Weights of a small GPT-style language model, trained from scratch on English Wikipedia: MLP 1792 GELU, vocabulary 8618.
Each number is 500 + 25 x the weight over the matrix's rms, rounded and kept within 0 to 999. Layers, rows and columns count from 0. Numbers have three digits each.

# q: layer 6 attention query, 448x448, rms 0.0388, rows 230-255, columns 336-447
# k: layer 6 attention key, 448x448, rms 0.0382, rows 230-255, columns 336-447
# v: layer 6 attention value, 448x448, rms 0.0311, rows 192-193, columns 336-447
# o: layer 6 attention output (transposed), 448x448, rms 0.0335, rows 192-193, columns 336-447
q230:518480505466494553499435477496542491547537473490489525508494494508498514500531501496504495516493533494496488456518511457458492504472462521522496517538483443498501523484478511490506506488488514470539512499504443537559514542545487538463481489485489530509528485535520542498531488481503521529478494540536498513518557515525482475504520504493
k230:526518505497500539477496471501505470473510495524510518535484531494523483513477532491487484515530516476489536522482467504522550486529522457504524482499503505485454506457506479523498484481456500490506478506508536485505528521528468468514495524526457511522508525479516504539475490535513505524514497494479489524502470476513486498484511494493
q231:457503492507470517505483543479530480472489522452497494504492481498519506498506489496487480474489484479541496510530522471505546502520463546429498446461513510514500496496523493512473520509503489493475518500508497499496507456459517499514501517476512507479518492479505483473518516530491473478526482461481486462541510466510525483477506487536
k231:495476475487515493519544470498481508480470488498516472510502476491501516507495491483506517464492507518536497474494469525486520515532515523480520518568506491541513549474516492521511558516445479494468520502507499508496505486499547483494505480513486473518484465521507517504530497502468542477459478471501590517511490521506507511512481500499
q232:513461506521484482452496506523537512480467536516465564467493479479523480529508480466497499506490498458499509546548439531495495476529562487499522501471547462481492501478464468486539540508507471529546554510478514500504491452463546474537487472510536503509474505498492504533446482465502514501510513481490510507480459514464471515481501518498
k232:467526506496501455494453475537495469502530512511511517472552505518471486520510480482474436547509465475476501468463502470496500496436509476503494443490526558490486466565504526482468488493502490521514462537500484543450485512498502556477516487523492515496526484466496506492543504549516506443480546479521479505531530494494487523513525464519
q233:509505499559483491491520540515477477471521562508494467469502488521510475507475531489555449488515467514531530484485486493482547500526534512554475497496521517473509449495471403553499480493490546526430466519484496467465499502493452513527523497506530506493469486500477467517515453501508509482485528530506508469495505473532504496507539460545
k233:557538473539518512452494453542487515533526528511492512460498507499466495485524477521479535492487518493502489508522505545518525491512480498489549502482494462492534521500470526460570543508502499538486494551529470513548498484491542493480482484550493469502507494498511504542543515479476493529489506476502526487505481494463500529489476481488
q234:448519462539528521513522516475511489484542512468483473497526478510507500522481504491528510491463499509520471546516512522542586509513474525515536503449509517526470505515445459501491498509504509517543448454498473510477472507478533505515493499486479499529510506507507536527518487528524460515514499514458492521512479537504520541535495515457
k234:514533482524495492497479442475499496485483480491517510512514510545524517506554456502484482517513514488522516498504522526495505541511511466515500496501505470494435519521451501440551501482486496496510520479494495495515478481513516486509496486481518470489517501513470491537489515472499455509474507499504499486502481484485511504560521503502
q235:497478482546471492521486480491511507453530487537479492482454492536507521486506473499496524491505523450445524536506511511529543506460477533476521517512497490504544504463500467511529467522514505480506495511505488514527484563515467522494482449520484500505494539484495488449483468504527485493494525539515508464543533479483486485505564494488
k235:509462468533482465485510489471530492532472472475500472579493523501500487509505522522487513454483568496512504485525522464542532518551513489485531480472481460515491531431519538518498478533496499492542461540487523498503504475507498511496547545545510534456500469509526501537528507481467479549515490492526459500475515483504520503462519454550
q236:470509526465493488478468482476478478465519497530503445447501507497485517460503469495495482510503532474472518500542513522515566492512474484522482495544539499546486485508473474540498510517484454525501515534506510504525545524504512510516528481496509516492556475471498537503493503518536446538511520441457495487509469526517487514486516538516
k236:504513524506480559498516483433515509469540473501473510510495493469552528499497481510479495476515537515489508500544537505460516497512514517442523488443504511479504497507482519506461537477458472488507570506477479513535488479518472534502535468495501499535447484507485531484491531530484442511503535475496490525462514492500512481490511475505
q237:479496505505536475505478477465453503560481459488516541479459462482493507522504496540527481508515517536493487481539515493470498493456492504531484522516495489535507519478497509526532446459499490524468469528454483525487501484488497463477496537469458531511490481497528505547500511515521469493489486515498512543500496482511473507416486537487
k237:475534558462509487461457509533506496450480502512507541482535513476486506486480474481513475476546500465488482464490482459494474472522539498453495492490468522505489526550501492495484449457497473504510499474532517491511506488530483547525498497459474475521517531446497505443471506514512510459502481527496497514500482486512480533507511507515
q238:456494517501511498488495536500504483472520543493496472546496520509465468495498509498509499501467527506527497451495525454490555512497498468482485505501507532492525469518502534526525490516470491517474455522483509493515476529485479498480497440479485508496520520507470506517498535491533454524519498478474463482555489492501473482515487606476
k238:508480478490545504525481518464497511522482537479490507537499482520501523531552518512495517503508485430503465514511498521499517512514534502488481516512544476495503520513555469470511507539490493464478527482542545536422480481511524489530518516498508496480512489479518502450469492494455465501503494536482531508529506461501506477512516546482
q239:520567469483479543512498487482528558475472472459495529524486485502518515456478505488497480469544483505539499496489515511527462514508500479499471508473508520529495528507509474493488483517479507508490533509452460505476504462506498513516505535540485479492453518488494463492472519497482539471532547525505512507513491479562514454539525477506
k239:527475513465451480500461506537508514500529519531528466486518528511516462514499544494491531531468455500521495476518481494502463449488492520489504544518467474528507530540475496536470513490545505545471482514552521510486524536479519470476486489519532515488501475462475516495556527472499490448482470507524532476470499542470477534535454488506
q240:506543458551517504493554492524511514503474504496527520479527450505515490515523466495503492488475479510501500506554483534505468529459536477518509459497530510490494473487554431479517511479514513494513471488461534515450517471515526461477497505489473497487484501482491522515469548493524511482462473494496492561499499471476509530507468517468
k240:509473499505497465504464531488492495550509514462475494497518472509486521478540514520554466543498496534456486506545500463483495524455480505503500515539473510506497494559495516475482486463535483507517584482479490543509540483479473506501544461486508482529533471516509481495509487495492477491477508481437471488547494493438536501511450490490
q241:480537514483531508475526499510484492506532550525539497521499505516492450450481501519518489588507495495511496434399519428535502445533502475538462485511520530491525471494512503503483504518456514538443527470507507447503483489551473516499493477516518501481496486482512442502500548514511507509464493492488496525513456519491455468529498510524
k241:509496527479500478497507508487489465555507548557489524482491513496477483510480516491460506510512442494489506524487552482479466468480526495505474526499506493522511489469502519486504513504524463505467529485470489541440467477475491501491484509492477472488499495490472508482508496491521478429506515518492539520511502514509520505547515572523
q242:505532523507518542520534550480467493507483537474518503513577521507548499500482539484512481484478516527469554538527576477518476444499445539470503470510499432483541470491519493548458468470482487552452494534562540503513489482469499525479448469520466526518487498489491528511530529522518498505452495513510481537492473471559499501521454507491
k242:462479531430512483491487485494482504450519511474488481470515486484545537478478490534505488472507430497506492521537516547483513510511540503504499516486507527545518543578484509497505498487504472499489505504511426488446476502529503460468511508490497509531533490513488495504508502450491521454524469514487520495503489505527475506472490490512
q243:465498470484485507491477501463513505505552483488516488476497516529498486476495460512500484499501523500520513478506487511518487548565500483497472459508487476510529505493501494468528464459539520498522519491505503529534477468449496568496498506540485542466507492476556471531514469480487517528513476505531519489492468497554476485466473453541
k243:500500491513511501458504490505538530537499542521522514531516497497499518493500528509514460500516429551521528503542504502449499470509511467560506538498516475520466513457522511486467503507524456545496489505481486482497504547473510476512502476563500557514487540455543507498452576526508521501466548498496540540486502507425469494496515491500
q244:455533463446460473471476428483562553495488436487478542541506528506463447492548492485549555488523489488502481496511471537498451523480513531440485469483485489492506547525538525518503526502521506474554531477491481522566486510464479491509518512476497488480497515479526498534517488473476545496523493525495552470478492537508474453446474472481
k244:521511447496510496508527471500488507525503464529516519510482496498461492470456510528541462487498479512524499469479457531452503523530471529534475489447532501453482453479483503536482507476523522495505493490443496465512520520483499495493485495504513508487482497517513510539469491499503538527473529460460492528485494518432488485492516493464
q245:482565494512526489469456463474500528538519495488550504499527476515505529504482504493509499497513510507499521486474527488557482444545500465532456492486484459488516481516525501498491475483511487540517494529498487471470517496502531494482505499517516502462507478473504489495487552494489503534483515491483516528504436514504487535510468512492
k245:499490511497484508492454527528531474493510506545522503482519493494527493515531501481509467532495459508483484488488515528449484475469484484524495506534494533516509519553521506472498504491550465525466488509524464508510493478492457511506524501518523516521495514475475489475471522501486514451472508494514502493501518484471496498479453473509
q246:492508508520502501528536475539478564513548524494542463453444458489490511541542498549481475485479457478492530515522495497467498469530488508555537488503564558486461533472487515506503517490495525495432490502474504484474524508472507517484485500531547487501523500503490495460484497512508545506480482531554511525506538494486553528509507464502
k246:480496531503537491477508521518512498451503508531508496467471501506487507516549511489541534503507509542495507482501475516522489527463479467519487480527464534477488564500491519497508503535524525474497488488506520494528547487534489571511549508512514527482534494514465480489488463538511485461468496462492481508507526490509464519508492481511
q247:505472478534506467497503480482557496469550459498498481520506479513499483510464448512507510481476519518485522504508533528509520516506485529506489503506497469502534440526492544485535492503505490512475516567445488475507487494511458494519519480462526491515479544521513501505514500530493483496523541484463475460527502503494516511510503517517
k247:475483515504514520461508475503512503522453492530560526560502477501506542531560521497446486464458481518518499542497462532453550478522464501497483503499530487475481537507504494519516513536511547509509468514512510499520497521517527486512501486534499502498477486455516511516524486506470490465506501485541488480477537510522466491487480479479
q248:497523502512527508487486448517524424498468489481489493507496488506489530478531479503476512469478529492465539508504495523548557499462499498456488463550474506517507477509537503513500484524494500505505465529470462472533517482488498477463485479504529499531479504503525501504502546562490459491465465465503494508515515514490513511444512541501
k248:536469483476461489509534509488491505465465473484502479535463552508555484524498529510495524467509525494501480520481527524504518479537503498514520528506539518521505521517511509487487499464507468512504540537485480483525509441488470503537511492479487506501483488495479510505480546468453495489470500473476510500542528469508505475496466496501
q249:491530474497474535479559476498514525477499487482510476453496496485511507490508489503468510499502513487531482532532473478515500509478486512511533527479490525505487511486495454488476540512485496501516482471513472529457515508499579501485478525480547524507480494485496498462492513478464512513525517482483509562510530522501505497532560499511
k249:507494474505503486562491465479534511510492495513478487505483523500523511518498500478488530553489511548454570465514539447473444497471478507493471475552440484495471508479502477488507504450475532490529499482472549483494516517511490520532533503472519540518531512521487522510497491471518536481483503451487495509502508512526514495566500504480
q250:458507497492484481500500472516485572516509463508518520476553494503492469449496475493576511477468477486499496492505524520497489447462450546513472541480498538452508472527540517521502483521499506520453492563531525466484487531513497546485455522477480526484477510468523524472465522472544531516469475556470521532493478486528478467476484507504
k250:526453496470516480539493508476517472523495464494499509454506518487491523493493494510503493483519503537480522512519493537444510556531523522486458438485483501479516534507513535500474494479520528503528485493432456504508524479493475476468524486476529509476503480506507501504511515476519490452518521461498509494448529479506498515482421480519
q251:505524551464511491464495499535494454463530542466471496537562520489510490521501509484506500520497512469509524514484464499494482471527490482471452523488474494483560516570497494475501507475501509447541535518512504447500468498499536507482530545478498488497473478510471476510506474471481552469500455497527522538459516495490518477477522479508
k251:496477505493525490522519510501503488490508540540447512483493498492466485503462492499487544525482466564489492511462505503514483489492532499527480520467487524491564490492495548483496477496544503490478483514472503483496489516495469501483513477457491498509474524482522485489482507504504523497516493479490501495506457498492506514470457520520
q252:528492469507503522521476475489487471511494485462494504518473518473543502494493492487508479524502516467488495506500498501440505532522468485479496500505508502476525571510451485490482500419453486544517478510497462501516497491471551504493478461454507471525515453535541508538522478510498482513549514515494467494512505506470550459533485507426
k252:472540528502487545526508508479478512490499484510495487512493444496517493516560522510453486501499503466528557468524491455488495482494504498508476513509495487491471508518489438491533491538469492518462491513496552490474533515512543502536491517476476523512486540508493489452491493516505482494493478524520533510490467507451509510471497524490
q253:473503469586513506513474528497569499514508535459492535507548477519486505506511544471501519484475534511538493492518554490525510468502458502489464509484485477541488471505493500469508480491514456457521501498474467525503501490485484500501502535464492478497507532487493521517521479465509506532496474497484541518504481525503455521469531501457
k253:534488540487473493519491460524481501514464509499519478556491502488518518519490540487514498472539514464515492531452501481439525479486566484478521502481503484485453523493507501484465484491479512506482496530529487504473506498467525485488527508546430501526505508494495492544476505528493520494506532477560517486507460522515503460510520485471
q254:508503504531498466498473505526448547486501471533493460522511456521510523515501524503501507505515526473515497480524472496456544461500521489498478493492504460460477486479480502485516486515535488519497503558551517528472476504460504543499495511533497481521511516490498517499481509454481526492506508490492533467519467492495561529513500473500
k254:494475527481527458505442520457541487503510530509515500500499497507481513498506511482470513534493482508480541516536507525470471514487475499495477498565496512505464498542531505467490461507547510466520467473501512458496513507513499520520533447536558499499515511485514510492459506496498521535479489514496492491515537453467494503487496510567
q255:492506483472487537479524501498509449493468498455512475500507470491517510526462479499486519511522519489482514504519493492519503467526516522459541497530493491503544551482506509474508524459463494536508507490528490530500502466495551511524534453459514522511496520523542510536532485483467524508510472516497434505488509532519509500529496499463
k255:469499499515542520512514477525503490495517503503489504494486469495520537505505498468490521549466464480475528482478542524456499523489485491530513534503531477521485471496504476500549500468504467505498509466581511473446508520525516490530482506478516511518490524488486511476490498470483505514470489512533514509488506496506500476545493485500
v192:540510494547503518485507478519505539494517504493493493514505509531509491479466501515485481494493493514559493460517544472456496469491501482496493512473488468495523473492491478511513499477533514470462487470452522507489528525507485550459531469523459502495495490513502490535489490488493505524503533437486498490524500528465500578514523476490
o192:501499521464483495476532504512478531489500484524504527526491519509504533493459472541513488467473544496484468481574518497489492536498504505493490514551509519501505539549503494491483525439526487524498539460487480520516430481509485504533525508482487484504467471502503467487468529542438489462497484534519499477475505545489522503553524524487
v193:481486473516501479498491472481462503487524507490510482501491491517521516513528476484531559514484484480509523489478478430489533450474517514489483540475461512480434503512453502515524501501515488479475492551509522527538518508527474504474578524503528527501483479497457477527460510488472514477483514508522472492490524512497513554487520478487
o193:521521481472510542525482531512494516496509509507489532536528467468486517476462530523462514494514437530527497534545481510510456497520544493495481474504514481492515526527444560523461523455480501489475493461501444493506465522521511501521512502425449495508506459516525500447472504573484498512480426501480509426514506523489535486506543530496